{"n_layer": 9, "d_model": 160, "n_head": 2, "n_kv_head": 2, "head_dim": 64, "d_mlp": 640, "vocab_size": 8192, "activation": "squared_relu", "norm": "rmsnorm", "norm_place": "pre", "norm_eps": 1e-05, "positions": "rope", "rope_base": 1760.0, "rope_fraction": 1.0, "qk_norm": true, "attn_scale": 0.162, "bias": "none", "tie_embeddings": false, "parallel_block": false, "extras": ["capped logits"], "init": "normal", "init_std_qkv": 0.0348, "init_std_o": 0.0, "init_std_up": 0.0348, "init_std_down": 0.0, "optimizer": "soap_variant", "lr": 0.00577, "beta1": 0.95, "beta2": 0.95, "weight_decay": 0.059, "lr_head": 0.00743, "grad_clip": 2.0, "warmup_steps": 113, "schedule": "wsd", "decay_fraction": 0.382, "decay_shape": "linear", "final_lr_fraction": 0.0, "batch_tokens": 32768, "seq_len": 1024, "doc_mask": false, "train_tokens": 119900000, "steps": 3660, "dataset": "wikipedia_en"}
Each number is 128 + 32 x the weight over its row's rms, rounded and kept within 0 to 255. Layers, rows and columns count from 0. The size above them is the row's rms in percent of the matrix's.

# layer 6 MLP down (transposed), 640x160, rms 0.171, rows 248-290, columns 80-159
size [116 101  79 107 105 102 107  90 110  81 102 112 104 107  98  96  96  96 107  95  98  97 109 111 103 108  97 102 118  94 118  23  91  93 111  95  95  98  80 104 105 103  98]
[[108 156 161  84 141  82 124 130 145 168 140 193 158 136 140 119 193 120 143  99 113 184  89 130  91 160 145  90 122 148 113 180 102 112 151 109  82 172 104 163 118 192 101 156 147 156 108 175 191  89  39  88 152 110 140 136  89 111 123 151 115  98 170  85  67 143 134 129 127  86 168 166 112  97 149 133 165  64 139 101]
 [160 169  81 166 134  88  99 123 124 208 110 111 118 110 174 173 149 119  83 112 177 125 131 128 112 165 115 135 165 172 103 110 170 170 157 144 131  65 158 165  90  85 103 138 164 102 159 146  82 107 140 131 181 104 121 113  70 126 160  79 106 103 141 176  87 124 142 144  98 144 161 102 126 163 146 116 112 162 173 151]
 [160 140 128  87  94 105 152  74 116 195 115 118 127 123 144 155  91  74 123 164  79  73 168  80 110 134 138 156 176 129  83 121  80 167 158 151 101 102 112  99 117 187 107 161 197 116 141  98 136 118 109 135 178 122 164 123 106 138  98 161 114  99 115 116  69 117 124 162 105 126 119 151  98 158 116 106 110  51 150 175]
 [102 103 151 161  84  79 128  66 116 169  80 155  99 175  59 210 111 127  94 115 116  97 139 105 132 109  99  96 172 104 137 138  79 126 124  70  88 123  98 181  79 121 147 156 121 153 170 135 124 159 113 131  53 101  91 129 145 145 127 104 113 103 116 122  95 110 130 121 134 121 112 119 144 174 121  67 110 150  96 138]
 [ 65 132 110  92 150  64  61 128  83 127 110 125 126 109 145  96 108 169  89 111 123 156 104 111  97 160 124 126 114 114  86 108 143 105 109 120 125 109 122  88 120 105 108  97 110  31 137 163 141 108  95 135 159 183 119 149 132 125 133 138 123 147 116 148 147 119 128  67  90 168 146 142 207 115 114  90 165 186  75  83]
 [ 93  82 149 104 110 145 187 134 148 186 116 125 102 169 118 110 128 107 142  90 118 205 131 107 134 162 126 113 168 154 180 155 168 186  89 147  95 179 108 144  87  62 127 148 163 167 158 177 121 138 124  75 165 125 170 158  88 127 188  85 145 154 122 109 150 114  91 146 118 141 106 110 100 121 139 138 122 100 128 190]
 [175 165 130 141 192 121 114 106  25 100 145 165 136  79 148 102  94 102 117  95 196 122 152  97 147  79 100  87 130 120 132 124 135 125 213 137 219 165  89 140  98 113  98 175 153  76 155  85 145 125  60 159 158  90 164  95 197  80 151 124  60 110 141 109 120 128  98 164 159 120 131 162 156 151 137 137 140 184 158 183]
 [120 156 112 199 161 108  69 113  94 100 169  97 138  79  99 172 100 112 138 146 112 144 158 150 139 168  55 134 129 151 108 127  82 173 132 166 112 173 103 116 181 155 117 136 139 113 115 116 190 100 122 160  99 183 180 137 134  90 174 155 119 134 127 164 203 151 113 127 135 158 118 119 109 114 131 168 137  90 185 140]
 [164 121 188  73  71 102 138  80  89 178  86 185 110  95 100 125 159 133 100 101 116 139  44  97 104 151 201  97 155 128 124 107 107 131 146  72 141 144 141 175 134 115  72 158 134 145 183  51 125 196 153 127 101 120  82  95  99 119 161  94 137 117 141 115 124 129 134 167  78 127 181 142 116 117 167 185 153  78 156  98]
 [131 137 107  84 216 118  83 150 138  80 131 103 123  92 107 139 150 123 149 107  91 121  94 188 120 108 133 100 130 116 118 176  91 175 163 114  88 105 144 118 113 115 132  83 108 112 110 107 135  94  41  97 113 103 128 152  91 160  57 114  71  79 205 141 131 109 157 119 116 191 106 121 127 139 104 107 130 169 144 194]
 [150 121 165 128 115 147 131  53 104 105 110 142  51  93 112 150  76 111 133 139 194 161  99 133  92 178 111 180 135  99 158 186 108 181  83 135  71 161 118 122 173 129 137 125 148 109  99  45 105 102 128 132 117 110 136  91 120 115  77 134 109  88 188 129 104 162 194 177 119  83 153 139 137 124 118 146 135 133 142 158]
 [ 97 126 132 140 107 134 149  77 155 159 199  98  60 110  96 158 167 134 181 149 131  59 187 180  98 117 108 151 100 140 139  95 123  86 160 165 144 107 108 104 104  44 106 105 143 131 156 114 114 186 186 126  68 136 139 154  83  75 176  98 135 103 134  71 149 132 105 104 128 150 164 150 138 128 132 131  89 139  95 134]
 [103 122 105 215 157 114 125 141 182  66 136 125 103 109 184 111 187 157 148 110 126 156 144 187 182 114  70 122  91  57 143 105 129 197  91 157 113 166 116 135 116 151 130 110 164  67  72 111 140 141 179 156 143 122  62 173 202 128 109 129 108  91 145 107 190 162 136  42 167 156 142 165 159 125 126 148 133 165 119 146]
 [125  81 149 138 106 143  65  97 111 103  98 145 101  78 100 136  71 140 142 100 155 120 107 108  97 120 142 116 120 106 105  99 185  91 135  91 126 116 155 116 133  97 140 153 112 166 113  85 175 117 107 145  72 203 104 106 137  71 187 103 159  92  83 104 185 102 167 111 147 142 110 175 153 159 110  88 135 163 103 119]
 [159 124 103 113  86 131 204 106  92 143  92 156 173 103 159 174 125 165 146 128 103 153 144 150 142 140 139 107 177 162 121 126 199 142 105  80  80 135 129 154 154 102  92 203 133 156  57  90 150 102 135 133 206 122 141 139 171  88 168 135 171  97 110 175 134 145 143 159 156  92  97 133 124 147 107 116  98 142 237 113]
 [102 139  87 112 106 133 116 126 103 131 155 139  89 170 124 142 171 173 108 133 135  33 110 161  26 115  97 105 165 132 114 133 171 148 128 124 162 140 123 116 122  91 172  97 151 121  94 125 129 126 148 109 109 101  91 135 120  89 162 113 109 122  67  68 150 124 143 147 100  94 149 117 138  89 176 153 152 154 167 200]
 [129 115 111 135 118 130  66  78 153  99 119 111 123 109 126 167  98 114 126 160 151 103  96 183 142 129 188 144 162  86  85 110 191 128 141  90  60 160 192 135 100 155 151 144 115 113 176 147 113  67 157 129 143 114 122 142 154  71 126 172 194 117 161 151 219 107 172 161 111 139 132 152 126 118 108 142 114 131 149  94]
 [ 79 104 140 197 165 119 180 147 148 126 108 146 120 117 131 102 175 146 201 107 124  56 144 133  79 126 118 131 132 154 154 177 136  88 147 104 117 106 152  63 120  98 108 189  88 109 137 155 123  92 145  91 179  99 121  97 119  72 131 107 137 137 123 147 248 114 138 124 144  84 115 117 101 187 150 128 137 146 112 155]
 [156 173 102 179 147 118 129 110 112  61  95 101 109 155 124 102 108 106 227  63  99 107 142 119 104 183 113 140 154 159 138 153 121 174 131 126 136 169 136 145 138 118 112 159 190 124 100 118  87 148 124  90 118  97 145 115 117  77 182 142 160 144  84 104 178 168 144 149 184 123  87 118 130 141 138 140 178 183 149 165]
 [ 87 156  64 169 109 161 103  87 141 123 111 109 130 176 145  94 136 154 142 149 134 109 125 152 174 135 112 105 144  89 128  75  99 138 141  95 133  99  98 167 154  94 139 127 202  54 184 105 104  87 111  69 169  80  95 178 173 121 162 111  80 168 149 102  89 183 111  80 113  84  73 137 110  87  64 134  88 162 166 166]
 [185 105 165 122 142 100 193 190 129 100 113 113  88 125  81 159 101 141 115 146 161  88  93 157 166 156 102 146  88 130 194 107 205 117  81 146  98 104 180 160 128 148 186 162  98 114  64 108  96 153 104 126 105 154  73 107 125 161 188 100 121 114 147 166 148 117  94 132 114  67 174 145 136 108 149  94 105 126  62  93]
 [170 130 151 127 115 155 174  53 107 139 108 142  87 161  76 134 119 153 125 139 128 119  83 117 123  64 152 117 142 122 180 116 131 103  93 180  60 135 110 188 163 139 143 145 161  83 156  62 100 147 123 156 156 164 120  53  99 169 151  78 122 130  76 119  66  81 130 107 136  94 136 152  93 179  86  97 144 118 131 134]
 [ 99 143  97 142 155 145 128 146 142 176  92 119 144 204 108 132  58 117 116  78  91 122  88  93 104 152 175 104 102  78 113 135 112  96 103 145 148 137 152 169 128  96 180 153  66  92 113 147  95 131  91  80 114 165 172 164 143 108 143 123  94 136 158 103  80  89 118 159 115 137 142 157 118 125 165 153 139 129 103 176]
 [134 167 180 114 140 136 188 116 111 155  77 158  92 187 125 133 159 131  80 100  98 128 111  75 124 119 105 127 141 142 130 189 119  89  87 112 129 155 173 152 134 126 120 130 136 112 107 127 114 158 150 130 100 174 155 119 159 136 105 133 114 179 140 142 128 117 173  58 108  99  92 121 116  84 144 133 154 133  93 170]
 [130  54  99 120 102 133 106  82  89 131 131 123  80  62 161 120 135 134 123  48 190 134 146 135  98 165  93 135 104 118 167 171 129 193 121 116  75 155 109 112  85 112  71 157 145 109 128 117 150 143 122 143 121 136 147 118 140 110 148 129 142  76 141 102  99 122  81 148 144 105 157 158 154 207 118  85 146 199 122 122]
 [112  94 148 164  71 168  89 111 114 138 174 120 165  73 146  50  92 124 130 116  99 148  61 123 140 134 127 152 152 123 100  91 134 120  95 184 144 164 121 176 166 110 135 145 130 131 156  74 136 143 127 138 154 100 135 140 135  53 141  97 119 100 158 107 110 141 156  61 175 148 102 134  81 152 100 146  46 155 109 103]
 [ 91 155 104 170 127 150 137  86 140 127  59 178 124  84 126 209 140 120 113 112 101 162 187  72 109 100 135  62 118 146 159 126  76 125 125  99 131 110 109 124 114 135  65 102  93 197 135 102 143 107 177 158 160  98 138 128 148 160 141 143 106 196 122 181  72  58 116 146 192 163 119 116 211 171 118 133 115 120 177  64]
 [128 160 165 133 164 104 126 114 114  82 102  81 101 128 176 152 144  87 135 119  95 127 108 145 108 134 153 154 180  79 104 102 122 111 137  75 132 166 139 106 142 153 103 166 102 114 163 110 132 119 130  90 151 125 149  85 111 144 139  55 132 109 130  88 104 124 134 125 119 146 204 236 113 111 151 115 115  87 182  95]
 [167  60 167 169 135 159  76 163 158 124 111 149 136 175 114 152  87 122 123  94  86 121 102 127  71 149 175 155 122  75 143 101  72 116 172 157 184 101  97 152 151 161 137  67  85 155 139 166 101  45  97 106 120  90 124 159 111  72 138 129 163  92 177 121 179  97 111 112 139 162 106 137 119 165 119 170 119 130  68  86]
 [140 123 138 129 141 173 189 133 151  62 125 136 100 137  80 140 110 149  93  99 199 114 140  69 114 150 141 123 145  90  95 142 145 132 120 125 112 130 143 161 127 105 191 131 147 100  98 117  79 105  70 144 101 127 171 163 110 131 113 128 169 144  94 132 172 123  58 115 101  86 106  96 167  91 131 172 130 113  87 183]
 [148 162 107 149 157 171 130 111  94 128 122 113  89 176 128  95 130 161 135  87  80 154 152  98 130 100 141 129  96 143 131 169 196 161 121 206  98 139 124 157 127  85 107 150 120  97 160 101  74 186  73 117 137 130 106 142 118  66 170 155 158 102 110 101 113 151 112  95 109 105 107 109 205 162 121  71 121 131 152 181]
 [160 146 134 147 137 118 138 119  65 102  74 117  93  86  82  85 156 108 149  97 132  56 167  95 153 190 186 189 122 106 128 140 103 109 106  71 127 129 139  97 147 127 142 142 163  83 151 159  74 151 110  95  91 199  98 203 194 107 150 116 152 116  92 133  96  99 139 103 124  66  92 187 133 154 108 140 146 117 121 108]
 [ 96 161 100 187 129 122  84 106 155 143 100 107 147 134 108 109 150 120 144 138  93 191 164 113 137 130 123  97 136 104 125  95  92  95 101 173  85 164  94 114 137 118 118 190 138 109 160 149 104 145 145 121 180 118 111 171 130 127 111 150 144 193 145 156  48 185 127 117 151 134 126 135 121 165 129 103 116  85 186 168]
 [197 143 132 183 149 141 127 140  72  83 141 137 147 135 100 172 172  84  54 105  89 117 103 125  98 142 127  89 162 177  72  98 144 139 100  87  77 125  81 127 151 143 120 120 143 152 136 136 138 116 125 115 117 131 177  94 165 162 139 143 101 135 107 166  65 148 108 133 209 179 104 161 108  74 135 188 115 127 143 151]
 [178 130 113  83 103 154 131 148 155 146 101 140 163 127 117 170  95  96 151 129 111 146 142 120 136  93 176 109 142 109 132 102 214  97 140 137 163 142 130 172 206 164 143 156 182 174 144  78 121  53 186 172  68 144 112 109  70 186  88  60 157 146 131 144  81 132 133 109 150 121 137 107  89 163 116 164  35  48 100 164]
 [133 154 130  83 101 140  96 107 126 115 138 113 151  95 107 123 128 131 133 172 132  98 146  86 100 119 152 132 181 111 145 133 171 178 101 143 140 195  81  85 143 150 142 183 162 179  82 168 116 153  85 101  83 110 120 160 135 151 133 145 115 141 109  54  98 145 191 132  93 154 154 217 139 137  95 139 112 153 101 182]
 [107  91 118  91 147 177 136 121 164 154 112  98 103 136 132  97 175 189 109 107 171  36 150  91 170  80  68 120  90 165 127 153 168 107 134 143  91 103 108 167 167 122 171  97 113 108 111 118 182  86 151 143 108  95 124 174 128 152 187  75 114 104  96 106 128 114 135  63 138 167 120 116 137 129 163 163 115 156 114 186]
 [117 168 119 202 135 100  73 146 150 102 118 122 136 123 162 173 133 162 139 186 114  52 107 142 121 122  85 126  97 146 143 184 159  96  77 122 177 177 159 178 119 158  81  98 102 144  64 149 162 117 118 122 154 163 104 126 140 106  94 117 129  76 127 103 112 105 132 144 135 150 138 128 125 168  94 168 126 143 100  84]
 [126  54 119  96 181 151 132  80 108 118 120 171 111  80 102 171 178 170 128 116 137   0 152 146 111 163 134 103 137 169 137 114 130 115 120 160 122 148 126 109 144  79  92 132 110 128 138 151 167 137 149 122 105 108 158 137 107 119 163  73 108 139  82 117 139  80 133 153 111 112 147 111 131 154  76 143 133 175  88 132]
 [148  70  82  75 155 103 153  61 143 141 127 154  86 120 143 118 102  92 102 155 129 160  97 156 146 102 156  92  99 108 205 137 175 136  93 110 105 142  76 132 153 116  70 186  96 134 164  64 116 153 118 186 100  89  73 126 146 183 144  98 133  91 150 111  87 119 132 117  48 123 113 117 112 117 129  70 101 115  88 175]
 [110 133 131 180 104 154 246  71 106 114 166 153  65 197  57 129 135 125  94 130 105 159 138 193 186  63 126 125 117  93 142  31 136 151 160 105  89 134  86 125 134 113 152 119 168 134 146 116 105 109 103  94 143 220  86 114 120 110  86 117  48 173 143 134  89 170  78 135 117 137 118 148 119 141 160 162 108 148 151 124]
 [161 144 107 132 103 101  38 126 119 137 168 157 127 148  90 112 125 125 169 140 137 117 106 129  87  86 144 127  90 131 115 150 140 112 121 127 174 142 150 165 108 166 178  89 143 115 180 118 112 156 173  99 115  63 146 176 138 128 153 140 135  80 132 107 108  83 169 113 108 129  97 101 146 176  74 133 106 133 112 103]
 [121 183 107 138 128 122  83  70 196 130 139 103 208 114 180  88 128 172  81 148  74 125 165 127 118 152 149 135 121  66  68 103 108 169 122 189 166 163 131 124 130 108 122 168  88 135  96 107 133 117 132  90 181 157  80 147 164 134 135 186 196  79 123 127 127 158 156 109 111 105 139 140 116  70  88 123 146 150 141  59]]
# layer 6 MLP up, 640x160, rms 0.159, rows 249-290, columns 80-159
size [101  75 106  98 105 104  97 113  61 108 114 104  99  95  98  89  97 107  98  97 109 109 110 104 107  88 110 106  94 113  21  98  96 110  97 100  90  81 107 104 103 104]
[[158 142 134 158 148 152 108  97 173  94  63 142 110 198 107  99 118 150  66  99 107 187 125  81 137 122 118 102 100  82 158 102  98 183 188 116 121  97 100  93  56 109 100 150  76 124 140 127 103 105  89 115 131 157 122 146  73 154 168 114  96 132 142 103 105 184 135 151 103 106 115 112 128 147 129 107 141  82 131 155]
 [205 138 133 173 145 100 129 131 105 121 129 139  89 137 157 117 108 150 124 122 149 154 213 106 172 139 142 126 141  68 152 133 161 153 101 104 129 109 141 150  81 111  90  77 128 150  97 141 161 111 170 113 143 130 130  98 120 109 204 142 168 154 151 158 130 116 120 113 171 122 133 127 162 135 160 137 174  89 157 143]
 [ 95 120 147 159 128 110  97 100 120 129 182 136 118 139  93 155 152 113 142 124 109 121  81 129 102 156 138 115 101  91 178 132  70 107 109 104  68 136  80 156 123 119 136 104  68 217 178 122 127 182 131  82 108 104 179 125 166 107 168 131 172  97  42 103 118 142 114 148 156 209 150 117 143 134 102 138 109 151 115 117]
 [124  81 170 189  58 126 120 111 102 115 102 122 178 126 117  69 116 148 117  99 134 122  76  72 112 134 113 113 116 148 140  77 175  96 118  72 168  76 141 134 137 121  90 129  95 125  64 135 135 101 171 120 158  99  97 120 122 125 158 159 117 177 144 157  84 129 117 124 164 107 136 122 173 173 129 155  87 100 104 102]
 [ 93 149 106 160 172 132 174 105  77 125 106 179 118 118 108 146 112 157 109  86 153 147 106 137 135 126 137  92  91  68 163  42  89 149 107 166 120 183 150 121 116  99 152  76 126 165 162 140  73 102 129  92  96 116 131 135 154  73 108 197  96  93 102 169 111 119  49 113 121 137 166  80 159 141 154 133 146 132  81 149]
 [146 169 141 168 120 150  75 130  96 108 148 161 162 112 138 128 123 119  93 199 175 135 122 124  72 104 123 107 162 147 136 118 145 119 118 142 156 104  91 135  52 153  73 123 146  74 126 127 115 101 150 158 113 109 146 130 139 102 215 125  57 126 168 112 106 139  95 132 163  96 109 167 161  98 141  96 100 110 153 173]
 [110 149 155 149 123 107  94 111 129 110 181 112 121  75  82 113 179 143 116 156 135 169 134 106 178 123 194 216 127 118 139 134 134  58 102 156  96 115 157  59 143 133 195 134 124 117 148 144 100 167 110 129  88  67 117 110 150 160 148 121  93 220 166  87 139 106 122 104 151 166 133 159 121 127 154 178 114 137 121  89]
 [122  87 134 161  83 131 138 127  58 116 111 135 130 136 121 134 149 163  86  86  83 146  94 145 135 132 106 186 194 128  99 123 130  98  82 127 128 150 125 130 143 148  94 104  61 111 140 144 185 128 123 153 140 136 107  87 111 112 204 123 126 126 108 117 119  91  93 147 141  89 117 102  75 102 167 114 128 171 166 146]
 [144 164 105 184 178 143 154  44  83 145 141 117 157  97 103  89 123 108 119 140 172 127 110  98 126 164 158 100  99 116 113 119 216  92 118 107 100 128 101 134 102 114 128 185 127 121 121  83  72 184 139 205 123 109 151 100 150 121 135 128 142 147 109 121 104  55 127 111 121 133 130 125 168 129 126 126 148 115 151 137]
 [ 75 121 115 148 140 125 139 119 181 147 105 130 125 110  99  88 152 133 151 126 133 151 118 127  99 170 162 148 162  84 137 147 104 121 124 122  93 172 147 120 171 142 156  82 121 126  66  93 175 100 145 145 129 131 183 134  87 142 101  63  80 194 185 143 117 117  87 191 134  73 149 128 153 174 127 124 104 146 129 137]
 [128 116 145 147  79  73 163 101  63 164 129 174  88  95 100 145  86 118 121 104  81 150 128 124 118 106 142 119  49  92 125  51 103 139 126 154 129 174 180  74 131 120 107 102 138 142 134  80 136 190  94 144 147 142 114 114 135 185 158  85 156 155  69  79 123 105 117 161 121 153 111 140 105 129 146 144  82 100 114 119]
 [152  59 103 152 137 156 159 115  93  83 107 148 121 168 116 146 129 213 129 108 171 104 112 161 103  94 138 128 201 102 123  92 111 157 140 173  54 161 140 116 112 146  82  91  96  68  94 173  79 114 120 165 130 130  76 134 167  73 126 151 141  77 125 107  95 119 104 115 154 145  93 144 103  98 118 139 123 153 121 152]
 [181 134 123 111 205  91  59 128 154 117 129  92 132 133 100 167 149 102 137 116  48  98 143 161 134 108 114  96 153 120 162 176 143 161 205 177 111  92  58  86 168  87 154  94  92 105  99  86  85 138  91  97 160 122 128 155 200 162 164 122 126 141 118 155  89  88 130  98 145 145 100 134 117 112  67  93 137 142  97 150]
 [ 79 147 124 120 141 194 180 109 111 130 156 134 165 156 131 131 123 168 174 134 177 157 173 109  95 110  75 196 162 181 180  95  83 168 139 131  52  95  79  77 141 156 150 160  90 159 132 154 161 165 102 147 107 111 176 125 139  90  60 182 156 128 106 126 113 166 168 120 131 139 146 111 167  78 198 129  80  99 137 152]
 [132  91  99 122 136 119 102 149  50 131 157 222 178 133  85 140 131 171 104 121 129 164 143  22 166 127 134  91 141 185 197 150 157 157 161 193 137  54 106 115 123 118 147 122  66 122 223 141 127 153 131 111 123 124 117 169 194 126  39 137 148 123 146  91  93 119 110 134 160 118 154 122 151 109 136 145 107  77 121 182]
 [ 93 114  98 145 194 135 118 100 158 126  71 142 128 171 154 163 126 110  92 179 116 123 104 155  96 134 153 123 133 199 167 105 151 127 145  92  86 161 139 107 161 148 121 132 152 148 122 151 168 133 182 123 159 124 138  87 183 109  99 153 217 131  94 158 102 120 101 107 108 136 113 137 171  69 117 107  97 196 142 147]
 [161 104 159 197 100 112 117  80 167 139 135 117  86 126 171 109 110 127 206  75 142 121 138 111 145 128 167 142 109 104 133 177 126  80 120  77  86 107 155 134 166 137  68 163 114 137 106 123 129 183 134  83 162  79 163 107 169 117 131 139 166 152  99 127 115 141  75 184 168 163 133 124 179 125 100 170 107 116 160 160]
 [111 121 148 129 144 140  44  93  92 119  94 141 131 125 142  54 108  83  81 153 116 111  94  96 103 155 133 123 114 132 128  85  89 144 117 181 122 115 176 141 107  80 113 116 138 175 129 147 142  88 177 102 156 146 126 128 125 126 170 134  73 120 125 108 119 120 103 154 145  89 170 105 134 139  94  80 177 111 133 120]
 [159 183  43 163 119 143 132 149 143 175 174 130  65  96 137 142 155  90 154 102 121  90 117 152 135 122 135 156 153 114  83 145 110 106 160 112 149 136  98 137 127  69 127 158 159  25 155 152 107 131 135 154 130 148 159  93 115 156 145 161  88 104 158  96 120 188  96 148 166  90 152 165 104 103  81  31  82 121  72 130]
 [ 90 144 152  96  92 125 121 126 116 176 164 135 112 127 136 172 124 125 121 142 106 110 131 129  85 112 129 114 165 112 187 119 137 118 121 143 131 124  53 122 107  82  70 127  85 109 128 144 159 112  78  82 110 157 116 116 180 148  74 167 144 164  83 109 108 118 118 195  93  76 163  97 152 162 111  79  84 116 150 136]
 [139 192 173 138 101 127 120 138 120 186 142 120 133 166  97  99 150 129  77 141 109 166  70 103 168  98 113 132 122  65 133 172 139 136  88 121 151 157 166 121  93 111 169 118 136 118 130  97 110 134 147 143 164 144 149 174 139 110 156  62 146 136  95 137  90  87 135 174 135 113 136 158 128 113 124 168 146 127 116  78]
 [140 206 163 132 149 153 111 142  98  98 133 161 150 178 107 114  90 165 100 131 133 116 144 116 152  97 166 162 138 104 138 144  67 122 123 130  35 173 120  85 147 161 191 154 104 137 139  96 103 126 141 108 190 141  69 159  97 138 122 104 123 183 129  94 126 109 112  89 135 131 127 124 129 133  84  87 113 112 108 128]
 [111  95  94 128 121 155 120 107 127 170  48 145 159 180 142  92 127 101 118 134  93 142 160 134  81 168 156 156 118 112 156 143  68 150 155 122 111 137  50 177 168  63 185 121 158  74  53 129  79  93 179 136 146 131 113  91  72  99 129 103 145 156 143 194 132  97  54 114 135 163 149 178 116 145 122 152 188 113 107  88]
 [111 116  86  69 107 132 148  94 110 173  91 103 120  77 135 123 112 101 115 168 187 142 109 102 128 109 119 171 130 152 146 106 140 167 113 136 111 185 173 174 137 116 137 125 126 135 106 144 170  97 125 154 138 126 150 140 103 123 111  93 119 130 164 163 149 115 107 163 128 132 190 106 149 161  85 132 105 161 139 172]
 [142 149  94 182  84 191 127 118  72 154  72 101 121 169  94 138 114  97 137 127 153 131 140  52 100 118 181 190 128 164 127  66 110 119  75 126 147 170 145 123 139 100 185 152 103 115 198 126 109 154 157 109 140 144 145 141 125 134  90 187 137 142 146 113  97 143 101 151 139  95 124 174 163 171  96 131 182 129 106 130]
 [ 54 176 117 150 143 161 110 139  96 145 129  66 129 209  84  70 136 153 175 201 118 122  59 164  53 169 175 131 148 171 114 104 168 166 192 202 126 149 119  96 133  95  92 152 126 163 113 145 125 165 107 143  94 111 118 134 134 129 136 106 118  94 119  97  89  93 141 101  98 123  95 172  79  99 117 157 124 126 124 162]
 [109  76 108 106 149 159 154 102 139 158 101 129 139 153 107  95 155 160 100 130 145 167 134 141 120 149 121 134 148 149 155  91 129 176  97  62 117 133 157  73  90 112 162 147 136 103 127 121  87  97 126 154 159 164 147 111 103 130 133  51 149 122 152 159 124 153 143 135  95 157 163 144 146 155 208 106 171 105 102  71]
 [124 157 106 111 130 114 113 157 130 122  86 157 141 108 108 119 124 129 108 103 131 140 123 120 107 154 117 165 128 155 133  67 105 119 137 142 119 150 136 128 136 121 122 160  88 117 131 139 136 140 119  75 156  76  74 130 157 120 198  76 141  94 138 120  84  44 111 112 147 130  74 122  60 152 146 139  73 130 143 161]
 [ 95 119 145 116 151  91 184 117  56 102 110 157 156 147 160  76 131 126 163 167 133 147  64 162 140 101 135 121 180 101 125 144 151  70  85 149 122 152 131 132  91 135 111  68  99 140 125 122 126 169 106  95 114 111 114 150 156  92 114  78 146 189 151 152 132 123 144 241  85  40 163 143 124 120  60  95 124 157 128 141]
 [149 135 109 134  93 142 156 104 124 137 130  55 109  56  41 132 116 144 112 137 162 153 118 140 124 130 163 119 140  67 161 120 112 193 193 203  93 141 107  93 117 189 126 137 139 100 126  92 181 125 114  81 159  90  92 152 137 134 164 128  67 108 185 120 133 133 124 121 140 135 163 121  81 170 179 118  89 127 174 151]
 [ 47 136 126 117  98 100 110 108 162 155 133  74 151 126 108 187 148 107 130 137 137 199 143 110 169 139 151 133 120 117 115  72 127  80 122 135  75 158 126 145  66  86  91 109 128 158 135 138 120  89 131 140 156  80 151 120 130 145 106  78 145 140 135 130 107 186  99 129 123  98 143 134 125 110  96 101  97 119 129 177]
 [129 108  43 160 134 115 131 109 132 155 111 148 156 122 119 176 154 145 147  91 146 105  86 179  95 112  80 123 149 115 111 127 110 106 135 105 131  81 112 124 189  80 120 156 166   9 188 180 123 197 118 111 103 117 181 125 114 110 108 153 107 134 153  93 132 160 146 134 110 122  74 116 143 115 208 168  92  98  58  79]
 [203 144 139 149 102  99 116 164 109 167 179 159 120 164 156 164 161  91  74 157 120 155 116 149 107 113  74 178 186 176 171 144 128 139 120 141 112  82 101 108 169 118 152 105  99 121 151 145 155 129 141 100 128  78 134 141 182 104 188 133 140 116 136 133  85 156 114 113 164 154 148 145 167  84 152  97 171 113  71  86]
 [ 95 127  90  67 111 156 119 142  78 186 144 104 160 182 151  98 138 156 120 138 102 142 116 141  93 139 146 163 143 114 155 148 132 159 132 113  94  64 172 125 177 158  94 132  82  86 148  79 144 155 143 157 167 123 129 165 177  78 100  85  90 149 136 113  92 127 136 118 131 142 165  96  89 128  64  93  67  89  97 152]
 [150 133 160 137 156 194  84 149 114 139 135 117 169  82 109 175 101 144 128 136 114 164 152  92 118 179 234 152 168 180 127  97  94 120 120 139  40  67 131 112 152 139 183 127  95 197 102 171 110 147 100 176 106 117 149 143 100 128 154  93 124 127 125  96 116  92 141 166 111  61 131 136 134  70 105 119  77  53  96 108]
 [112 116 182 147 104 153 128 135  84 159 147 157 117  71 154 124 152 140  69 134 112 110 151 132 124 171 117 122 143 171 150 155 120 116 107  89 132  76 145 108 127 110 174 100 139 120 120 175 107 165 140 102 139  86 115 107 196 144 145  71 134 167 168 145  54  72 126 178 103 196 123 145 115 119  85 118 102  56 177 116]
 [131 190 132 144 128 110 103 137 108 152 125 171 159 130 133 155 161 171  74 103 139 155 177 114  95 138 173 157 149 171 153 139 157 181  99 114  98  86 178 125 120 126  71 131  99 107 148 147 168 102 125 111 164 113  95 159 145 101  77 192 113 147 161 127 132  81 133  80 155 179 122 141 139 181 101 164 133  90 141 131]
 [108 115 147 133 156 100 173  81 125 111 131 139 165 186 136 128 107  61 110  52 155 122  93  76 169 111 106 132 116 114  85 114 135 124 112 145 185 131 148 115 118  94 153 130 171 112 141 198  91 179 131  91 199 112 122 152 155 117 132 105 137 102 144 153 107 173 140 155  51 131 121 115 144 173 121 174 109 129 150 135]
 [166 130 161 137 142  56 157  78  69 144 169  51 107 132 121 123 115 159 190 149 151 146 127 143 185 110 138 153 111  90 160 108 163 105 118 107  96 127 126 158 100  94  76 130 122 154  98 147 129 151 208 121 124  96  89 145 142 109 163 152 132 160 179 134 104 143 120 166 107  96 134  63  94 145 136 123  80 131 113 146]
 [181 128 146 139 123 164 100  96  90 108  83 111 155 124 129 121 161 112 153 122  62 172 110  94 189 140 158  79 104 122 110  30 100  86 125 110 115 110  62 174 113  76 146 146 156 121 149 169 103 103 100 173 162 121 105  92 136 100 164 183  81 126 169 158 143 127 131 148 123  97 102 155 138 148  96 106 150 111 133 174]
 [117 156 167 130 151 115 125 147  62 193 142  94 160 113 107  49 146 139 169 154 147 151 104 178 156 138 172 123 114 131 109 151 187 186  91 132 157 150 128 126  87 163 135 114 158 156 116  91 166 103 134 108 108 123 134 158 129  95 184 169  76 134 138 116  73  79  82  73 119 142  80 142 170 123 154 129 182  99  94  79]
 [157 144  62 145 117 106 122 103  84 183  90 163 126 155 141  98  94  98 109 100 113 115 103 172  72  56 132 117 141 159 123 125 133 158 120 109 118 120 100 110 173  89  56 150 163 158 129 168 111 148  95 126 153 104 116 129 176 103 135 178 180 114 128 105 110 146 147 107  89 111  76 122 138  59  56 122  98 140  32 111]]